From a checkpoint of a small transformer trained on Wikipedia: 9 layers.
Each number is 500 + 50 x the weight over its row's rms, rounded and kept within 0 to 999. Layers, rows and columns count from 0. Numbers have three digits each. The size before them is the row's rms in percent of the matrix's.

# layer 3 attention query, 768x768, rms 0.0635, rows 0-63, columns 256-319
109:492599516482529443541545511426484495483476475530502527576559435532548421537443494456533583616495558553442457555549531440538459484482610451452519576419463556538535578551539462457470544440485467
105:456432495434491538494539484548558431548487536546413478539476480533459473471476536514479535492494564450439400457524461421534492473489549480517547548470502514413437462493455487500534408419505433
111:508498536554538443504532463433533549589547566529578516530485534567465459505607528577564548522505497516536461481527451502495575464504451619492534603455456459562479494457469460491466494470510503
103:526491515535482513592538474467525573489401434527500504489502517636492464456518470414576596438607526502539512473486535510459464359497580530559519499489495502533527553583512416527492436497508514
109:484509477458489527571519538515503503542541452577598508471473527446537533571574475515557579497495479551551551578488590572547492425428553545523533564531573456478496492375390568490493474408536544
114:534475465544479557494444403547492497519496412495516503592470451584546460540523446407498519514412483422484509580509590481580514524478409561483608530591467530432475447523441574477474576422464499
107:454522505513467462443420582493454508477569521627513501494498504487392607490426509542472443520517457463480371556462464529456496453519439491464479490462524683494474575502486524568448584499483419
111:527491454555433469470451608431472464567495506503484453536480515454541512490553476514559526547565440517554484475529478497537400434476527549505535519569493490398466573432481501542490462527500501
107:474566575462479530467510459569456504497443490507552500502468582489497534526427479424477481506544510486538574482545492494411543471545442410470586506479523534487483483484586497537472505538522477
104:522543552506482560494437580490578535519499560487535505472479448504491562590518574485444427492520473517497532461491669471569530564404536550535556505481486458488483502479512589474486472483558437
105:521519545507481511497496491495483422458535572444433499536542518463565461516552594408485416498490579540471527494438437480560492465521506502600499474396429433498578596480592503387455506529497552
104:471484471551537565549531543464575458457557476507594473614511547499486485499520556500544582480529392539521546521527493531374413416479499510530514578519494402640560488480461532553516501563433499
104:520409562521541411429556481561460537381527486490477497550559434527493457520464481517494530465536521473483518514509542506502524459452519423498551531467431542568502520439465559480525415515393371
100:562499608536526504507511500499442452541527414516564445484501512477443498529506535555491461427507510421463511440506546477573446513428598477587514578457583481599466527467552464473486493569433579
108:515452488461529474495463509531533490516525438459508407523625559474558492506522527494495507536504531452500481513414491436407440485593544416470530574521525512593521508463579444424541463570544426
104:612417412478522481538497514413476486437544544481492497503422475518452529430580483449553480519483562484464545462539478456451610479329510537420474491456495471502487635456604526517513511538465433
107:585584527550461444365440508497543503549458597506493539544463462534415500571494575553521498467534529498472588504472483458390483470479502537444530579470485539465513452554537495473460558513530524
103:578424538491460520518510504445494529426518504525517534564568581559471519441449470505480519501460427513441579504539486599517487469430473445521465541444559519485529484451538467489492527547440479
105:525456519386520537527457540497518481465399506479470432464430528596457483429481494492442555441495591495483526416489532526526411503385549521536511449479492470554563480433548573541523491546512539
102:489492589458567496477514525482478494529425545448456570470507531524380442483542547447476514546536590441494540488445452551443495556508502507384526523419507463561570507535529541516481500566572521
103:464529465497526464439534470539517630479545512496512513510524510529474387526504461402500511561499499642454405449556371493592532439537510459431464507523562528524519440445597508530585499569415566
101:471470384487484420525426432488421496537494442470497401509472469482487588509595461556511583432383426489442544556501556493372543436513454576493564487567540531468501517539515485510531493512545432
106:495549427489480503571472539405521512475443506525567500575413638471561419440547485503540586526463512524463409517435473495454455513446582514472499542474559532540537444505419523538500423463476492
106:495462499518508554487511501497459582562501482470517500478499489474452471520529487540530513445567493496626469482577570512422521483528498446515466523441478464535469505514548500477509608509389487
107:431489526479500428518496409514419527470527583564464491553536467563536412494462536452562541534507538513505390528505462573506514482408424491508484535411547573570466525523352555468537513427479495
105:499418409489413541489389584584410519508432436522413483507416476581520436489465466565472522515434514544430536477545531611575500412343460473485486533502604451520455536439530520579634507455489545
104:459466534550428501520539622513488461443430564537386453429553509604547449549503479366470487378482484519555559496423461554556391577547504452535529464448509466509410462566514526387461530553451474
104:472558465570481486517445451464553464581531442579523561569520453457465411490541564502456527550463514516541478528543445423529457510494563528500464468535464564377575443486495531585466481586576509
102:404517517502500544525499471527464557551443565482509510508669478461460581523457473470487469632521546539431521533479472466480576556435502510447472420517529503565397529580510566477503526492568512
102:522585555566512440412541517455494500511512508552524411529457515505438575323444468503463528468510525451476455504471503460539522579495561495433408490404514554470505513527551472520575607511515500
105:442530543498595505478437458592517571372533521500503504439440484590476453478526469469484498517456483471591498523478465560454462517403501487532518485554535539568517508479455499529481499487412420
105:496441556477570488535508410453532575617521477405542508547602497528396497537518500451532539469517493497478482483556520501646425415541527529532456499436433442518612595393491451562546533528561495
103:467482534484478556471547514512480462469456522544552506614518517538480532555584433449495502428537446462476466554519506483442521492438521472545469544505501504504538475457558590477478503504512557
103:493494608485496475426469519462516468565569525499581547426528506518529543617534466540497485541583428479607586440508475404414475572586559542467506478449428483471509487484498482544480453479546486
111:492526510489489483458553567486497523476567456436457510465519500456481528627492554446563455464466513525585622451500478499435621442574439462541415387460459590600424549448603466564541447583532470
109:557560536511570541556450526580509479506475470543443480517450560534517536422551492529437548460482465424531463513500562445566497576480542514480476442517537474564567563496498448532508472520538559
111:552474507415498505439543482463524541484484522514422513507538523495486550370547563517559452537462520451576480490541472473514480468508443499536386451445442531399420558599467468493468616521494494
104:518509472482392533501545447526559455474541541495409472502454515516423653513513536551577491523433538426481551532425455492581560465492512468477447502555581517505544494525569588461461560491433436
102:549498513468559506479531471506443489528456555404443512500563514442468491474459452496502456469559568466515530468469666491521493495493524465358604502510403400495519531498481426427589481530551558
101:574503442521504488514524470499542541395540493601527456477457484575602561503551497467534529490469524538486442427525505541388491445473514426388529505491456510536514463536428445532562472515449470
102:547519447400438519493510518512560564514441512516533456483477480464524458565544515513513458419475568431508508505562520562524517435488505545511523486496497474487536505502456517503532453524535545
106:520532409444520449516502459481495479510491479484517472572442471501543468498517468516503505448383470438464500495513485423587415567581480498505420486467464422424463451454482445455483483545499458
103:496498527542581474426526610511440523508511493515426512538496470492481528525473521449515545440468558452473586431466477518522433461327503568489529510531480582419485540520501515429483492480394430
106:613556648591471489418584461571455503469430436492514536519526507528572544480499464549505525405472527587483486553529495553480488444458437513518519575452509487388544491516482529424469529552527457
107:459500493497558541466538517460515450402560522570532524524546509522492481541495570482430480476572468443504447458475581520583491567591495557489520494471550486545486515500501501399634464627511478
110:545510491537534569466590465507530418484544449432598545508500515457438528576481549604476381342535451515491482543428488532516537573529586493508473545534436406503410457501468411454513433515520408
108:403549599472576499481455427468498506524474425536543536531465475510398524426556481355487505452553577477508549501488456369557504448601512400457507414546477504468499475486552480506603539599453503
106:460439504474399501457433486432545514537420556524519424469508455469495377507470532437494494542427514553483466483464456521530450538509499419579520415596496482527492514437541479445455429560526391
105:506497573411489441549503531579504514477546447512476467495492507523565514465561542474473594512540462444503543462567522578482476475523486438432502485510510547599484486585387505521534481521548591
109:403521491463493517460465450565476473514523405567516479475465570426471512423593500426518523413477462459403436518558526560498448444577492511480537487461446512509566511473489571532543526506462467
110:456574509459495521494454500482496458569478536451307457507526530478470480482402528424482401564554432473540492565444508498530559532543434490506481563548501488535461445627568572563430525477537439
106:481468483553504527466393499513446435469508481486483509500488459573506598526463560540494513530554556579473561507574560500508572492519495488460455536486525572466433495496507495555504542450521578
111:487470440577503415483372409551366416532465388629486605486517502429509445481533471503516416464479498556577394461542499459590547529483373426433515437557541546416533565541467543551503458463513422
106:566445496387562438569532527567559518480434548493571441460497564493414452577461477527449498535531537557468464507503465594553465490502472529473496455473550464596489572475528510524509458535523518
102:489509475407506474490469380523515536607453526519410486564512559411379602516490554512455439508546560443547453489498478464520523487473396448526460547465571420548501466493572442586541438566600534
108:554483541498482525578495536615460532521521513498500576437533476670471495520569563503519479475552526560488506488369490493458545517440546471557529507554487547558487464411427552533465530525469471
106:467497523468440601528536540491456448559544521529468525524397499489507518558553455478455596476481562512530554591531480486520437472586456503499499443546535383372603478446518528506610457432484477
116:553494472486394460473491510454518550519553488452486442479410551551569552524540355449493439480597359518470556507502506499504516559436494529517401504459464556540377520486548513462486485495510539
115:523499477472474610505460512524540562468463370448432521519497492517404433491567538541439466620382522568522481451518513480476490408499476567499473415480526585416511545516514551616555459523379517
105:394556497535472506515459532516553464462404478560469539535454464471481583397512494514474454517529444505571447513418556560561539488434502492504557419625546418557555502472581521559637608502471518
110:530476476483527485512559449467441484536479510503514546543523464482451556496414392487541535470511528592489514577537564481606489530529586478564444562493487476675513379592480515542489447496494473
111:430553432481529482507529519510514502490492469543521473515488471534651473581499407453503459539454585495507473595570514586465533417461435505446504419503450628418538382538501538510579473486531489
100:531562454513502500534542486497474542489505522543522415514506441425527543414508531548440465494551508505377522536537550499410513556501578494563466470572512459462411475454519509546470511487461560
103:563497513479544527337468528544440410514535534428436504461453572480494569499428479408518461490467509520498574533419431560451544511489541491566556354509500560508526476470482423441509495455487530
# layer 3 attention key, 768x768, rms 0.0592, rows 0-63, columns 256-319
108:521530603502461367457497546518496413574532501471447488532535505535520505476507463535545480501545551490500483527565438437537543523468436562519478503491432606495446493580459443529456445540569537
106:494465483494488480520534454494586615475535515522534523474540578507398603444516526604495470525455586578424428432561507522427519560412503516453551490475512475522467449516572489596390529544492508
107:607568580562476435496580382481485540482477585485487578488546484481443562501532492433554488468597527388383466462454486517506474436512505509454578553442469496506475572371520436513441455436558462
103:494480456417431452505510621499435391383444498524404522518580474472488374466503495491465524449519455567509538490504512553498478461493475496495438490464433400482503493430485477503572542535508546
105:499580488447488466552492444488515449589469549453424516455475495472513590488502448562558504544521427498542452521462452506565581550409475601540495514463473461518527538485463490420517448493447455
112:505593498463464490504558512573541486611524566511536501443512517522509581481517480532484522506533476469520367529448451470479402568489567506472506409545507528396528535503515456545493505487516518
107:529504555518449479509469571490508524526445548584600527502582487512449588525504568583447449486559391491558508504518493430508501484564542428476449551495560472521511530575574411547535512455484468
111:515458475458478539566542539532441435495497478445519554540449409526438475524475505495556510485406570565461436482525470548469577477424445522422591468538524437522484474500494493632510550445413455
104:483430504546501458407545455514527492505478577546523483510433513432556535546464515486511475560472520455498606385493584507478559524490528434580502523529468607455492552486586497449525455357484376
096:472500537487524400488515504402537536472496517473507434522434524498442661540538531519554532557492573459583561452549399494508476566467442468493443494507482529448409477527446488484519548566485450
104:550496523476526375510506447494569481437431450522583563505634496608513486490462548549467475547447484424457536531512489442487491499449482466460521409451585474466652490463525490482422525511518428
105:393453489437496422485450421513524416568514479503528548502509520480534634507440455573586517496436501492507552519365444485487586519519436549495519470536525556448510437460513491624416477474513563
102:478443536482425477537494568560491470456446443485481570553557520490435422419413512465509524487531491595555491465475417512523530481519498510521450557420472496569539558497511479513514480569455592
099:507457532491589427478573422535489535478462506564473460486549511561595494553483558497390557477468616481515484497491555589448511578427526530492546484521476540565487508465495527518503432513470528
110:522559454508524432520466418493392494416503531531454448513475479459449473406461528549471498484404552379475469456514494443439500434529459520450491468524552504514429439511480433503546465555579525
107:510516510414409487506518517534605524532626465502485479486478441550464586536457490459494541509411606527525555447492468466599573524394530541404557526481408517468538492472480452515534483456498484
110:570427647499576525436573486534483457558541393583466561466436475583577532561524517533581471583446521538491568524568439539507577490492452446528394515516527521496478478498473519439507436429446449
098:456492549431526411467575536468409558518458567506491524553544511471492493531449506519611491518542502498548519441617559509527465489476474527493449528514541423495564575503487560449483547560512470
105:521491481500555547475483490547457595437585497480537475542529496516532496502499522490481518435463499532486516494558523586417432435507450454497510528472492513542456378479485510498515543495468497
105:417551531510541493511439423473516526471512517505492454524535462594499536509457510522544484510462429535500543517488394544467525456501427541539465522526503532506436522531453514495502481562513529
102:490462513488448540533458519573552515580576493470619442561491514555488453553500632466419585487386481496457434454406496493475600543453516479415427519502443532453568422510512584494566533493490512
101:450456491533514558419497494518469524512497434544474445454547490532520504520470528563504484455539480496479443497565460473539377530583368534419511496517499541490511419422428463543548521526561485
103:474544439433448536442511466463463400581528523584500521505526482457433626552468515481550534389536537503494547415453516594548445490514456580542465537454483556491578514408470469470531507507464510
103:488514553428452523549462561524537383518522521545503499446354582440479421545417457480449591582543503529487530527461466454534594534447477590489518523565482568463515478517484496486491502478539556
103:492496553588482382478410533489478524405502482485508507488586536473517532440532478549494553588469539515474483577444391497536491528516441446448452576470497459516561414545487413566526429488473539
109:486486434506554591529545406490498568635427509495535511425511478513495553485497439544457470492511425459520489550508528532449524556471493542503440501481544453439540481486553536504449486485523563
101:467431559517547507563480514523517486478560494542502515592522551516510465520522529466382484468522574519478540492574585414601567505487434511570492549542479498572483452500527504577489493554451545
103:501572466508444411459515558540463540518495550502529463512485529544424452497482515559464475470528454396529429475581486515452485564575467423426460540542458534441644484533614532611484581455422542
104:488471493489545505358536486610511449563480464520482512523498454484473618520477492509455479458529538557524494510452467523482616534530472468461454504501507583480502493462478498540524414531541509
097:409543508448563467494484504465460511580555518476488549528541425543555509507500456485541541516496490552544570519400463505444499531466584593418504485397503569516521551473498433574525551498603521
101:515582510557588579429534547386534491572528595442483554454526452566428540604537482557495559509470424511518497502466571480546554517558560448472606470528565393524542441499487430495533480512434578
104:528546540506469470495477533514536537455467546536435481432591541406536455464451532456489569514534550502508448515544524475512488482511452506472538528453456385467526487532535528456512596556479460
105:521533496522457469596509569523542493553566558525502452455445585543523581521415429476431559516505488423425436561495489460630446580478497574563486485474519492517525434437502486510473473402526510
097:492476456468522477494484427466460541517469460470503498561543483576498486548515506538470478647448549504467510556517498580497560469498470422554446496538423552580527411535518404451481458524522521
107:511441425408444478452432455420646489513488489512479449473424517544526538545544519569431445534382599581498586519499522524521542394511495438494464503550491505438523529551523511526527447505583514
113:478627565413481506618449548511487527445562483510466411478481473523420547523571417519438585533473507443431494533521614521435499550577525522420474537424619507425464565536459564503500459559542461
105:547485498503577449410556525532513445480526537373492532556562465450473444501497464484565576415479520501511501534537471632479489498474486473443551499529472468542456508517340455530482453570562585
100:464546545457535581476533476592552540558428484440478484491555490491454508493534429541588546481352514486516509547528554539445434502489455498424467489520525539425516507563526507498471458501540462
099:421437524541522491509461531500447459415451486499492557544491462489474352433412522546469554554494493493532525565485497415542557452452520568522522563532449511482481613470491503553485512462535424
100:452433417448414457419467459455428531557565525562538530507505581557484502473518576495465484446461584458468483492521506457452590523459551499412610552585465526541464515578476513611458509429451625
109:482418388468468562471533527424523599476519521559520477482460518451517547408502533477462432553556376572434441501468612600561532558385406482608438507473529616468442470496515582537485467425334495
106:471487492352414467471520456465507520386477486570467517478481389526580421445489492464454515461580440437564547533479533394573479530554511459488435493531477509466451468427430533536433493455505514
105:581482496478533620489536472578621495454560377538550529470508490543515428525529492601503576465518520538631522515466470570553500493506509603457552525513630473508563575515564529459398510519576488
105:351451536486508491473453581438542495438461537488623532522453436538507453476521508423503572481582541476480500581511536546594507443434460586574514451557499414510594565554489568469445547495477471
106:508412610515484465556548507538458510429517542414495479487527555477401487531565453499497589508439484545463556544476444515486501481411462450472625531551569423599445534523534606507455509600496596
104:475583656506483536458618460516422523513513495473497544460457489449553489436420437482639444460554538416440493521478614515531564474570480508452536478491524607513522545531476438468532563499478475
105:529487533463543602478460472448477468562444465486435470534477517585538521543451477483506505426425494560492557506584584508531455466412573459506477463517517464479509448532513468484631496573541497
104:513519477493542465443511455567466536456473544477435531435517492465491505472467491505458510433442590478473505529464601508439510553355461418525549526551494559494462400545430553461475512453531564
105:485549544517489470573462455450398515463568517458611520424463467511452492477514518513447489406473506505478523560534413543510459614505449480508567614475609465521567617501472574567491469492494473
110:493487451491527502505421475506531465499574469538551488522526517431558521536476475417502442520570482438503506617483513594456528593545586481435520605494499562575580389496545475514487438539516457
112:441479420527531476450516499548504510410429508511486505512555488473528560441485464619513575456444577571485433430382483498497472506476512481459532439442486567541527531465463512540475468458524517
099:442505524358576555449566527640429541478471544482512563529481502388570565606604522524580448440466480593522525486493552536504482547493502463482541428532451537451509459550515457479507452489606557
110:488505492478478520511568415541500562532490456438523441522482437519466569551580447508353530497547454602522468539425506409457486471566509440560497391479543442428542449492568498533529648429452476
107:493509486434523459427499418496590469527519460530446451445557571469492599502510543444455397515508624436519480605553524547423570543558517413538517529500486439514494500479487491466505489556489466
104:452418437464515564501480477567417689500463517532546439422497423499458537479582506559476556585422420509492488459515490596473477464465442463519532598470532460476495561507503589427497520431508425
106:509499599520496511481567415519580468544440521415585515493476454519497514590511461524524624468518432468551608570429505451441503594588509517482463494532457457413462484461419494406601568470507491
109:499571457403505573545529457399475526480557489532427537594636496538411520536532540486515528538451523486512427529487474408560456508605510493478461539522459418494538405578521559480514428477468495
111:496533507463429501526592575438597476460501542560429541527430417542580602532537544514454526503466483544492536483489482467534534471508616572563513556434521489576479441515508509513571502430421476
114:510506586517532511599552487571571521438548454477481445528494485432450504562492501474429538472530462521681455498446544453416468489480473378495504566531551371531544560485469473513590586498485529
102:487534507515572444545433540541516501499555438450507497482523500623488474565435428609475489518505583489469508562534391491437468481511452487520582529438494489426467500497409468587510464537515491
108:545470518430453468557569528595506571519441421414516587475442456501468627427552515545396471473481515505544521542428537580469435393514583432486512588445491489518592492491519513487523530556554466
108:464447501517472471549502625463525414519487467516529474532480462468535487479511488513512457425443514478519466600443433475499438590506515497489445497427460459461510563580460543501588452524591487
099:471481469550523490431445523402504506544436415567628513561410564560550481602511588463622512523546394500481525532515562537518573594457474435411473439472466549428493502581540481458569510533487497
096:498496504400525503464553586472544520498427474478469540514517419463441498471494475431395427501486466530612506554449465404419567558452541498489440469513406545552490524482492564489457471507406451
# layer 3 attention value, 768x768, rms 0.0571, rows 0-42, columns 256-319
098:528573446541385540542514573461560426469424561513547419482461386508599493492481437435477574498448546466563470515473468468571435551539526588506491528604606461491540458487582536499469551603418420
101:433548473582496535548463496546533464521422462419492440487417558493571289519497516529592559452430484458553484521519343476455494445442481547477520453483441541497480580551453526585396429476508454
101:640574490479496456542444501557458498466527583533506503507475488556420527522470443491458584467472605577522342387562504496497565516491538419563497468443551474478572546522528454440566516567379597
103:524411507553456474559355468491562533509581625437496539460507496423527486523505526510507454435484534464522604504407546574431483534527478441485564571490451500545474505476538464534428604513625512
098:448445514614479585396441528423532524465502573538556558517442496497499570564553547525385417593586407443494474530447476493530578541517630492594501525441531467523475453494481471529484490462460443
093:533542545526479486512424507464417437468496474497440375442546481406511438491456427419484615506460569413488579478512422456453503512539475434548477457459456549456479518595540484478415474560576417
101:500591436568430485490413526497535458450516479529437505469453479501492463627486487465541438434444574491521542468571471492526547514485563538456486460521486539457449565495512488483504493486482460
102:438531454410548492455535474491431494579536464420502515456481498477485598622519482499439495519468471533469568427538510382433587525403456527479570479475617565468367497566614544468406440520470496
100:502616518535410475522507588511441647551536417498558435464548567442407547487497429507448575583632469485474461534495471509505495518476577494491485492465509588561512557454534502503437473515598534
101:485513561403358569479492498577490400453464528585490473532450448454523586391504506584528524581475576521525551558542550560533416384431450449515548503545445461450600530344510515452614552521564633
103:482470487533499483518490634488517437535459447507511555479530486471516465538480453516540566546470458512472493462457509612495405559507578549573560570480512482548588513480518525584551453497480435
105:526585488410566494497592461512529526500446568431450450489462611492493477543504405549526515587472538457474471501535504450486497547524580583560399538532510481532492403437490563518504531493600469
101:368511457494480438454578511572485494549528450532543564486471486495490460482472437406482519515443605400538561481470472481598565562513470454528622481553520533493479502479493490490559474526500453
102:488542495583529475515409482648523508524483441494438571499496566528474469477531488492449510519519489466506629436490478514577520475514475520501631572472502409499535519431661573538588570454550502
098:489515431500471498575551440557408480492518442528527511423429508573470438450473380395495520440456539488487498521527405499583520521565472448476578486510546485512565517511516545535498536472520517
105:497416485424525470602533570507525488418517529366492532484562537472512533477520481557557530517431588456579526493575536592495481485424491567533435414462445544442492467518498451498482532558471483
100:389541512496464535518550553374534447430455591541536481531593570566523474522577457534495525406439401525435486492474582479440486524451480570488481549525495537490485450586543443537492608482479511
104:561521586473461457514508527539558569478479556478554519453534382573561536562507471552473546517540451501471540520535552438660667478445481485586591414457451448434482426472458532497515475482451589
101:453539501410634489491575569506525446505448443512475592545468551415459582560565474557521541524488523499560482512490448404499516435392527451512475532474527450458474461428571497519588564411566481
100:588536463463540496493558583488540432468541599525528561449453549522510451478465517542419450460455573463445522586501394513546489412500530410451448581474488460454512556496528470412592554498585507
106:432577533495550460561471525430419500479556517531529442462493539412426481464552477496491569449523518448456527536553449515463541423467544483436521588471545453495505520459523528434433515511453490
102:511416482500619531503495476547512529546617488487530568521479567531600456527566537487438498402428562528428427562506507437498382462559521494486471423510467479559448426462489535417505445539550514
100:516469515485403431460409469496463540506532544387543397440448384527462473530582441425382495570490455509493513488497585556637500589526476482433553502554518512508453528498547446559473509458519499
108:505529547515463502408546451583470501549379537475382488509501487503514483430502495505534536527517560424545483469351482517503506521520516464518507539457492471427483422488525482472381503514507497
103:542534493477516377463497554519569421370534465430512463543544497501490431527424525480550481533476487503578503499401517545409468453496451465490470476585551554553532549492548456538598595492418584
104:524488481592564466526371581527459518575556341447419496520508572475522499535567450554446545391514552496544546426455436588530507450526473541512394523491560513471553447476538483468547436509509510
105:480522489419526543506414425533505362480516535549443559465502572481448512538497495519485590479483474537507446473631521514513497468502460531481454517533496534480491505549489542545389566440487502
100:490584453469417521499423498532449448507472396479516556483484581491573474517545488475537480390502485545521541443447438431408477497586482485498501584535429501550539456591484490565550515504443558
102:519520460466493472481454467399477589478481498575537482484454535411509558571483426511438501534490450502505499501480474468476498553565449546411456493589397473528479570518488496497505466439510516
103:470477533456485531582608523495462510504523460469439404557443496474428455471580471562603507446459569432467483471552488541504438486462471415522499510511575537541559522476466565442541492527410447
099:495515638402468570607535453483404470523527492458528540568480515544433544515529543497442450477463491480505541597545562609497572526541481504495485481534459505577532445395423429535516472445532394
098:533458572509514517549544559443583483516555553504528556510514551500403567465451498519466496486601461467476489534527534473483514409496528575500510519486631445486491431516531455457526561515523456
107:488529516491457566474443507498567489518528457452476466446487585475454574447395485444511550490485511504479435406526436443485497496504508520609551517551539467523535509532499403448513520592450471
109:494577414517456529536484643560482429473554565507561536522447582588491480495476471520415493509484452468508455403549504418402467499446558527506505534518488463656413472491570530419516529501475506
106:479472502471509395454570558456487466466569476509380508499544515491448526539492499528475546483497486567531536465443484442439495464460464446516481535579450480543469538458504552517474539543418464
103:530554532481448478523482494478580578466584636543508515579529507464445588494546543579620476590424508420577504551585626507527512437484526514517493598559426479470546475449444484495379412514508525
102:487528499539559435487609525467564535439470532527484483398525475477436387586577502437526536529428531428439463563552559483394549509543503482580501476452437487573577456462497482500443384537582534
097:513512561538561482385508518457495458471513566442610491541502513434495467527392458465507426448525511448501579527593526539466483490487532585472499479462571518526568554604492470526426552526479505
099:513519449484443459455529502386497555473487512658535408455477497462484394528544446522508582546465569450505573453500387436530568586439480476625491443521615470508558487594447546541496474546513502
104:548558566509589560533563507507583498596500487502533496431466464576472514537471488501431466502518482474462424507555505491451454505528533565537566451454555481449525511481419508473547527574511558
096:513520420491592503439499504479485494508471509442442455594567487448430438549456490502535500472450432437589494489512506522502405478496502452466552573570482512533588490506520502505588543396505435
105:510474476544421522471533513494521487637454398476487529570610535429469539412616439481437482564410384540603525528536438463445567497527493506500500490537547465438454405485542501540495580508545534
104:596385528407500484365449545448492476493519461441533516516491566550406437454584534479528538534530515407512485522514425521444582502485486465583416444527445562519588585430441494483456435499517544
# layer 3 attention output (transposed), 768x768, rms 0.127, rows 0-42, columns 256-319
100:434559523516590495413448541518521613526491538502519505506454530477493388466543491501464499467465433499542504529497436424481517456490529411520570489500558566434563521567398529555488441529586591
105:531453569424503450454542519511520526508460457569498472467517452530532562527503527485457511456454484596419529509501486432552476565566461503451494456498553506502514537498600549534540531580573531
102:450535480495520444394466486486484554548431551531493500614492465453551461567525497503504510449455389522456445437521471505532534483554526637470462522453498484543554456552468471436416509414506491
102:502514477524531605490574493495455521437596558531478466538500534463493546535534595402525457522475551516499576478563484484541541467530478470565469446452601542553535517490455429487493573436396569
101:571496539472610463551421565518477539573486474527420554501518434503516544479419426500525493479455583495519453621526533475457523520507364467431534455514504437456533643549479547502569598427522486
089:442477503400458457398516480526550529423447424533561542528530520584475536528677508588544466474427445534512488534492497559561538493473533449477468496446525552521458421562471503520521571461451502
102:434538509542533497417550448409398466376526495459544548466547584542520539484530542423476482579505505530478534534458541530594323460523482549508511490489434436575529466538531558482443392478561586
104:544460513527509511523439495519569429463429515503484466529464572525530429435543480585514505458614463468502434567484508608431481468498581457550437479584434549404627423513500550544517541544536484
102:469480545495545497350527505500435497535583502532434518521529533523448555397529483529566437515514486527506474492419438470438538593516445502479502470474486527556429445508475481512567501485467434
101:512423499507445441547535580528403517558467533409565517563562481601572528479436561492443460580457418552480513459520515497420535560504494599528544504500460525626495507518455539506470431418519468
106:452552518516571501492478486390458588405451464496429511528499540533549596571540554543579534382553551470474571482451537499470440421467491438413525537483514528506470563479453429576468510412549469
105:468463449450442459500512466465456473489532540487463515490528500418608491482468574442396429459495441460557471488474523486518580447504467436513512544533594471487421475521396539498474436540521531
102:558550492431511520472535463477447499491468496487485462464489541521506552446510586451609481466531458502502559503550442542393457458565549505589403556576513471461588533561474418497456432487554545
102:466515531462462568548552522389467473503533438487601511454562482479510488548480450414543545446476521507431463565480440478509531563418424448533377501542500448488469431499502505448469501486497555
104:492467528532544467517466513472537431395563481460503507514658538461456457602531532514463457470518467526396424542573400566527465535420485587440514605531489474521529500463485440606539449468522452
106:515509506509437546360479495488532520492446455600531528433490524428518576543427428506556528402459472544443505392478560437437420446451431455446479556498414459503602469471508561516447505495417541
100:502411520434546525481535466645409577477455555436476539435516525437563591510469487537521486530486529461538528425494541459423546491501519468529461517488506565370526508499478473490534508443524648
104:482525532501461501556504446477587509520482514449560521504528489479487395457471514476514438478537411446474522501529453487422507405594515528529494478470500529477528583529512587465447413408600485
100:546480534482434420489457408544592540511491500481457365458481425598511445470520470462402500459504498422445436542509527540513502387422504504557498521483437474558483438474482434436450455559472468
103:588597501488522555443471446506490468463502503544482484580497484486540557488498520509501573514549458491587511491411444572564497388493389584464515567487529546633463462523485523513525397458500374
103:512493512518470513484447525586543421472407539537449595589550523484498455586477525521477509504415415533457446519536435596527538564415454554470475421448462570543500496428521426550548479429466601
105:483537564492476478530506490512458515566507529486528530533482442549354447425431481507525530499546432566492457556462438524438614546572484532507549541521563473480407554501511396517550504484479533
100:390466511466487576548593573579515444470534504533582543499454603527551438442434548463437481540453528516492489601501492374477556506491498504524481493476583462468472487532464542414586539517377532
108:504480484524518496534486599527512451444569494462568518468474500467553548588647381556423497518478448473492549469516496484459566615554509493572413565523513531360492448614475459472528464420498492
103:499484488535499483507455489500538521527531522444463513433493416504503438563533601454477541490450651513528507492574514517419493541558623467549477438443424562414498414477462515496555453430527494
106:554406508508537539460554435443521504542531532427506557461430476432435449402417427516516549621516441481494467568487533505475492446429530555480550445513417513503524569515542440523498580380529494
108:535447502492513532505509554567577559515526455478516545581425438468579477473472466455501435577544533514494449576423563482422466572436511530443446554497477590456556551554504526410513571476495427
102:497477570599563489575557535526559527445540597473536549511597463558540424488504569518522563523409452438454525563472412441572474487490496473500568516562561474469484537487564446494487530553522486
106:527507514544558540402541588568590566466493461463461475452562559506529464500476536540589485584555622435557558574511552553447546453519488509498521497427553489602439436498564494433552495502444517
107:502435443448487473451481499601468470586510472563555572428500493458442510538404587452444479486596422494455480592498543577524522408565485516608589549483482511451462571482510481530396421481424493
100:437576461543518494439424502460570549512573432519530429453534505498485431504459505346472541490531537558455493469557457450507502464546473471520499483473523566507472447492541636464519542587509526
100:484417521492475470479508521502489583497399566482429458520434467481473449445509496432482534489479515568464508472489541524507406571453484458441365466485418464462607465484563454557527501540511513
103:537519457433583444416470532470507527451477459479490447526525476476511433479489511506403411477575468547447436540485502553560509479498465542411484501523577498536562489542449560527541502452463468
106:444536505436449486513482495464506462521456449451496446509541463486535473492595562511510422438552549566502552483435504552636380474514544481510434472502465519412545550474455540569530471540492476
107:490552511587468531553457492467530588523506485544525519469467463615529349493427540467478488589609514477542482511460441555474550529505556512497515447563566508564532460488577445441482489487543489
101:500512582512481520498471531543509474487426475440542587442468467461508482463513498409546545455510425489474603527579507438490425551573492549535493469377541623443467468488593504519640540462559505
099:458508492488448460486462434488525515514489540473494517576442487549543565513468485543410534374442453486499528512579438455608564423527503651477459416503486556438521534423328523488406544447521424
101:433513521419561499538417509486514554505423477527392473422538552520579491527575483581517552553470423539504488505573403405494522515407460514501578484449506447493502476494458521543498447437530561
102:518533556512517454434459568575558406522480562452518592510439502492497562554442514497487493545554486390507452458545486554432469485578475442482482536491484593575522514459468392461497436525480618
101:497432389583568542540462526520483576554467461451523469572504483473482529537418470543445496512475508595428627471498543489499536564435503476466508489604395448558466535506478460511349414467453490
100:398486571490350502569391487433503434553457452533498452397534587505585552508417505582476595470524483525555434463477453568466496450497522510466593597481534405455511540331497562496442515542525519
105:455524591509436544510479467496488590368549435500526532434343455593428478490460554497454626585583533474565525490441522541425527552494456522490486442485446479427442584468419497465459460501466449
106:411497480483469511572458426559534531469569466526490479506601514496470575514481483530419483471457412481526482472473523570418558510515402383479518652554566518594583474530498493477548491410498492